Part of a small language model's weights.
Architecture: LayerNorm before each block, learned positions, biases, tied embeddings.
Training: a variant of SOAP for these matrices, 129M tokens, 2161 steps.
Each number is 200 + 30 x the weight over its row's rms, rounded and kept within 0 to 999. Layers, rows and columns count from 0. The size before them is the row's rms in percent of the matrix's.

# layer 9 MLP down, 64x256, rms 0.197, rows 0-50, columns 0-63
098,239,233,170,197,242,206,191,219,171,212,209,182,148,208,64,186,204,153,193,153,192,156,219,209,192,187,156,237,187,215,182,234,121,185,184,198,200,181,140,231,217,169,164,252,198,149,191,203,218,211,196,184,179,205,197,162,191,142,214,223,194,188,174,166
137,205,193,204,235,194,149,131,215,160,246,213,185,175,146,205,224,228,145,190,179,231,170,202,226,187,119,189,220,194,198,157,215,144,157,212,196,165,179,220,201,222,193,202,224,240,240,199,154,174,182,169,201,167,120,169,133,220,183,184,228,169,166,143,174
112,201,233,212,186,226,205,249,187,194,203,236,179,122,183,204,192,191,196,187,263,207,207,210,185,220,228,213,237,173,213,198,190,193,185,126,144,207,231,241,214,157,259,171,185,203,175,204,206,152,193,227,181,231,225,175,194,246,231,170,235,182,253,259,202
092,235,205,180,213,209,184,213,216,260,162,175,167,243,223,191,216,203,170,202,192,182,214,190,160,223,187,203,194,191,107,257,181,226,182,269,165,163,192,188,125,184,235,237,204,186,183,174,195,217,181,187,140,138,215,153,204,173,208,197,221,200,218,184,193
114,233,247,230,220,178,195,214,200,195,205,186,211,223,208,163,177,233,186,188,259,177,145,205,213,246,208,191,210,219,206,233,192,180,199,236,244,224,191,197,291,212,234,154,197,165,237,209,226,213,220,190,219,205,189,236,188,231,170,256,200,191,237,203,244
084,244,176,147,184,230,214,173,187,261,165,218,196,223,207,196,179,199,202,241,191,156,199,204,189,259,185,230,151,94,188,214,219,193,210,230,257,217,168,103,180,187,185,177,172,196,142,199,204,238,206,226,239,156,195,199,245,230,177,172,194,248,197,206,219
087,212,258,235,163,249,195,197,189,234,209,249,188,208,164,233,198,177,260,226,243,208,201,227,234,194,221,209,163,211,243,181,154,203,175,226,186,148,187,213,219,219,279,196,172,214,129,241,204,207,194,185,195,197,202,227,191,174,219,209,119,183,210,250,258
100,213,176,206,198,236,255,216,175,201,183,185,187,220,196,178,157,159,248,169,194,173,179,202,200,172,239,167,193,195,214,234,187,212,198,210,135,202,210,200,182,157,264,227,199,149,200,232,210,189,204,181,217,246,279,173,170,201,214,188,185,185,272,230,197
089,147,197,175,243,232,244,195,193,201,185,255,152,229,196,212,165,205,156,161,245,169,199,212,181,185,181,227,233,188,206,146,193,157,179,258,171,196,165,168,174,188,118,181,186,147,194,171,176,213,211,252,201,209,182,184,188,183,247,200,175,211,220,182,198
105,243,181,154,270,212,224,207,181,204,183,180,224,177,184,229,213,199,201,210,159,192,178,185,204,173,201,211,239,235,194,223,190,172,239,195,220,210,236,180,193,180,204,190,184,213,261,195,213,204,225,212,256,238,175,172,217,179,180,208,202,166,217,218,198
086,246,189,179,209,195,217,190,150,160,195,165,211,184,204,196,157,202,198,155,216,187,173,180,203,205,197,166,203,211,201,222,196,152,255,254,195,224,209,209,206,193,269,180,151,169,185,184,230,176,198,275,179,208,233,255,224,181,237,283,118,186,258,203,179
116,204,183,179,201,195,199,176,187,227,191,210,224,218,178,166,221,193,173,216,143,217,197,211,155,237,188,169,205,184,207,230,229,211,201,194,152,184,198,179,215,213,207,162,221,170,187,222,158,173,217,153,261,236,159,185,154,178,191,200,217,155,189,143,230
089,170,238,209,233,208,213,183,208,218,234,236,193,235,186,169,206,194,196,205,223,219,221,208,230,219,188,301,194,248,234,215,206,207,155,183,216,231,182,226,148,206,167,183,185,189,219,216,170,177,193,233,190,113,198,209,216,256,211,226,200,198,246,193,175
091,279,166,230,197,195,196,188,199,164,224,151,209,202,226,231,248,213,162,164,198,209,201,230,187,216,179,245,228,256,174,206,186,205,191,174,163,136,216,202,203,185,254,204,192,197,206,151,200,224,277,249,140,257,181,197,198,241,197,218,184,238,172,213,180
084,186,189,236,203,232,202,209,239,143,245,199,178,165,198,175,172,177,176,159,198,213,184,218,180,200,196,198,234,176,237,192,217,226,205,224,249,181,177,186,164,236,166,195,224,212,162,180,219,211,176,185,175,247,179,198,141,189,224,223,175,170,236,218,197
100,230,162,193,198,222,241,253,177,244,157,186,175,206,196,200,193,206,263,204,197,179,177,195,210,226,215,188,173,233,239,215,176,261,246,169,270,230,193,190,209,161,190,172,162,192,191,207,225,259,232,230,228,236,241,194,222,219,188,213,205,187,243,256,227
096,206,220,247,193,196,121,140,202,223,211,218,207,208,130,211,171,215,165,151,176,209,207,196,222,240,142,231,202,196,187,174,236,204,202,176,198,140,161,207,187,229,220,140,227,242,250,153,168,190,219,222,179,116,111,208,170,158,199,176,211,158,154,165,244
101,229,177,180,211,213,141,193,156,253,180,238,201,139,160,214,180,174,198,219,177,189,161,145,177,226,191,209,185,226,201,198,180,230,128,201,230,207,140,139,268,174,227,216,167,183,189,213,190,201,176,148,268,213,207,177,244,253,197,195,169,146,209,216,201
094,166,206,184,192,217,169,206,202,178,193,220,155,218,173,135,208,189,234,189,232,156,149,219,157,199,188,199,200,242,225,205,166,213,235,216,182,177,146,218,202,195,234,215,180,223,295,229,226,165,206,238,188,185,203,169,175,187,208,133,189,245,239,205,210
097,202,229,189,241,187,198,178,231,132,221,197,203,210,211,236,199,242,196,164,229,206,203,236,190,201,172,207,220,225,162,181,191,294,202,223,201,203,213,201,167,182,203,252,199,216,191,165,187,205,208,234,141,221,108,182,178,223,219,208,218,223,165,190,231
105,201,196,244,219,157,228,208,235,204,200,219,233,172,204,238,193,231,177,248,194,236,238,263,272,223,215,164,222,234,203,183,177,219,195,170,163,179,205,199,195,197,270,210,210,236,182,195,222,192,192,214,247,223,188,218,231,212,230,248,187,223,214,237,194
094,214,197,176,219,191,186,197,182,203,186,206,175,178,217,179,183,199,192,226,187,133,190,206,193,183,199,141,184,184,134,220,212,141,175,238,193,166,171,154,222,216,195,173,198,197,139,205,199,237,212,200,244,210,217,165,140,197,256,196,145,221,242,177,177
083,220,198,216,133,212,198,235,209,187,159,156,202,169,173,178,152,207,214,212,237,197,173,186,192,244,235,157,190,197,207,184,150,192,165,235,190,210,221,213,244,215,211,241,193,124,162,175,200,222,192,212,168,194,229,249,187,210,190,230,167,181,212,258,192
098,195,160,181,256,172,154,199,155,191,183,200,229,202,228,173,197,169,188,155,206,194,171,214,136,191,228,171,146,219,195,198,243,215,187,185,159,197,183,211,233,184,185,209,201,189,215,182,212,224,207,218,245,274,241,246,239,216,200,194,228,265,211,233,191
103,222,163,176,174,184,195,187,218,181,226,221,190,213,222,204,171,206,163,200,181,192,232,242,237,205,188,192,208,200,163,227,212,246,183,230,200,231,215,208,166,202,99,264,185,196,176,170,209,191,189,259,178,223,167,190,175,209,210,231,167,194,210,167,191
099,181,159,216,227,189,195,150,195,181,202,182,173,135,164,146,236,225,182,220,173,184,152,205,159,224,158,209,214,250,208,190,191,197,139,230,202,195,175,150,97,192,212,164,194,164,192,238,143,205,159,218,222,97,144,171,185,187,152,154,205,194,179,199,193
115,232,208,174,204,182,236,250,162,164,159,195,165,260,228,229,173,185,220,225,218,161,176,163,170,226,228,201,198,207,230,238,154,197,240,200,186,228,234,216,175,150,140,169,147,163,198,236,212,194,228,212,206,234,245,253,226,204,214,234,203,201,257,244,222
100,218,223,207,209,192,217,219,209,214,214,182,167,180,190,230,190,228,188,207,205,215,202,186,215,232,194,226,201,176,210,241,212,202,216,192,173,231,199,220,151,202,130,156,225,164,191,181,236,243,223,217,235,165,195,259,167,189,222,213,211,195,189,210,192
084,239,203,180,188,185,214,175,202,156,175,171,196,206,199,194,194,217,156,246,197,195,187,199,226,190,203,171,224,200,224,202,216,224,184,185,227,213,230,208,109,193,47,198,203,229,201,227,226,202,205,208,191,209,190,147,180,204,169,249,230,226,220,221,163
106,154,190,180,210,258,159,148,184,167,191,174,187,194,161,211,171,185,186,154,168,171,197,193,208,204,152,224,212,202,197,202,212,243,154,206,288,173,161,181,139,215,128,152,179,199,225,182,190,151,190,151,190,254,159,153,190,152,146,211,171,147,177,171,214
094,248,211,210,184,275,216,216,202,189,193,186,208,203,245,186,229,221,189,140,232,184,173,206,261,161,179,208,174,184,192,225,185,220,156,186,172,214,211,218,146,174,171,190,170,224,238,201,253,232,193,186,231,215,196,186,150,225,181,193,141,250,226,206,220
092,201,239,195,215,179,240,231,207,192,172,214,220,238,193,210,168,204,218,199,219,203,222,208,208,183,229,202,184,199,169,171,218,172,209,217,217,205,186,132,199,166,144,220,229,247,183,152,215,200,245,257,160,184,219,233,219,221,219,255,167,216,256,221,170
103,153,156,124,183,206,177,211,163,184,165,183,176,216,213,185,195,182,186,241,191,186,131,196,181,207,206,180,183,155,227,190,180,186,188,239,199,191,199,165,191,206,196,166,169,185,212,227,175,153,145,192,223,222,233,199,206,130,159,182,185,228,211,244,205
108,174,224,157,186,223,211,195,236,235,245,204,221,203,191,210,231,235,161,201,226,209,221,192,241,198,174,157,189,175,183,193,272,200,129,168,199,213,178,186,183,231,175,211,258,222,170,208,168,218,214,157,182,238,200,203,198,167,200,166,205,193,193,183,175
085,188,193,167,229,223,193,219,215,159,216,223,195,183,185,236,238,145,219,226,178,216,156,153,165,195,206,226,219,214,203,169,186,201,206,220,162,141,164,223,171,204,250,146,221,224,147,207,199,191,228,287,215,89,212,288,191,160,212,164,233,190,236,218,201
090,212,203,196,194,214,181,187,202,214,214,230,198,135,234,203,181,202,206,212,229,239,205,128,175,195,200,269,203,236,183,198,188,187,195,178,235,202,174,217,206,164,260,198,190,204,232,138,207,193,287,163,204,115,194,184,142,195,249,161,221,216,171,216,208
096,206,193,172,225,241,172,171,210,290,178,229,239,203,135,240,205,221,169,193,243,257,168,183,218,274,164,190,223,183,194,155,219,249,245,272,222,214,192,228,195,258,193,229,236,159,222,195,176,222,228,155,157,230,176,221,190,192,234,155,207,207,187,190,227
101,189,252,193,182,271,210,209,213,190,175,237,203,208,219,189,208,198,210,233,240,163,224,210,211,212,203,257,206,234,225,211,197,183,203,230,220,289,235,200,222,161,171,150,205,200,179,285,200,196,215,242,198,187,221,138,225,256,239,239,206,213,211,256,207
093,178,230,167,208,238,210,201,192,157,181,211,213,156,180,196,215,187,219,218,219,169,186,224,192,261,197,281,242,193,243,241,235,154,221,161,188,195,196,253,186,185,193,242,216,213,204,193,187,234,195,187,193,155,214,259,184,176,209,209,231,231,188,229,197
122,224,197,167,194,211,222,244,184,226,205,127,157,226,207,163,186,193,228,181,228,192,204,197,196,221,252,255,182,237,213,223,208,184,202,151,237,197,240,227,174,177,201,169,161,191,207,259,243,199,214,234,160,207,263,210,212,198,249,208,236,205,255,250,210
097,180,158,187,195,197,193,191,210,193,238,187,213,156,200,211,201,163,194,238,190,219,191,158,265,195,180,174,189,202,192,217,205,151,199,159,228,207,197,205,157,204,90,194,198,211,192,205,208,133,187,221,197,127,166,202,243,246,208,237,261,190,201,206,188
088,240,246,187,235,255,210,221,191,186,219,150,206,250,246,224,204,216,215,206,228,204,216,229,205,225,203,232,227,265,185,223,210,192,199,246,244,204,194,223,159,219,170,245,214,233,205,224,212,183,192,183,145,137,184,243,166,217,182,197,210,225,210,219,210
109,183,230,209,148,177,199,228,208,216,199,215,209,189,209,175,175,155,264,207,201,192,251,245,228,200,207,222,193,157,187,227,191,186,207,232,114,186,204,206,241,176,189,183,196,199,148,195,265,230,184,250,175,170,220,116,249,201,176,234,240,211,227,233,172
096,178,198,157,215,209,206,197,178,244,208,196,162,147,180,184,182,167,192,182,235,150,206,197,184,203,190,180,209,227,198,227,195,252,193,197,218,197,208,198,126,185,233,200,175,179,198,218,204,211,173,189,270,226,223,205,225,177,224,152,163,217,215,198,195
105,208,190,216,225,193,172,219,222,206,165,201,194,213,220,246,178,216,220,179,221,247,162,218,169,182,231,236,232,252,205,220,175,201,213,129,250,238,205,230,208,171,196,179,170,256,249,168,241,167,222,187,160,198,222,211,230,236,214,206,223,181,227,241,188
113,262,209,215,162,189,189,157,209,171,196,202,209,178,168,231,248,202,205,151,241,179,229,191,158,225,178,207,259,188,203,184,154,195,195,241,199,202,204,212,235,211,123,269,223,228,174,170,174,187,205,227,171,227,127,148,120,177,199,227,193,206,160,197,195
091,173,176,193,223,163,173,218,233,213,210,223,183,249,243,217,158,181,142,186,139,207,175,194,200,164,209,209,216,254,204,189,228,212,196,205,175,178,199,182,216,208,220,174,224,235,240,246,226,162,181,239,194,221,194,261,176,214,197,256,226,172,243,194,173
107,194,171,189,215,194,204,237,144,181,191,163,143,263,198,202,167,176,227,203,159,117,167,187,202,151,220,183,176,216,174,207,154,183,184,141,196,187,191,177,216,146,276,212,161,159,239,235,200,206,235,217,175,234,252,208,178,205,240,172,160,237,197,189,218
103,281,165,197,239,206,205,185,196,132,182,252,209,230,180,194,178,172,176,232,216,204,188,249,242,173,187,288,193,226,118,205,218,207,235,249,177,214,189,215,202,206,196,177,212,220,234,166,206,161,216,186,227,159,196,214,218,199,180,255,180,217,200,186,200
124,202,197,228,224,183,178,158,220,150,243,185,216,179,157,261,200,210,178,211,202,228,239,186,179,187,149,201,272,242,153,176,200,210,271,203,185,143,214,199,205,225,190,190,225,217,216,155,160,175,247,208,160,141,123,188,164,222,197,200,242,179,167,154,192
111,213,179,186,222,188,201,227,201,259,182,200,204,181,206,192,164,272,248,226,200,202,188,185,197,198,229,148,156,196,221,238,190,217,210,244,212,206,185,199,213,181,239,192,210,183,197,159,239,208,208,196,249,203,210,269,225,176,245,187,172,181,259,227,250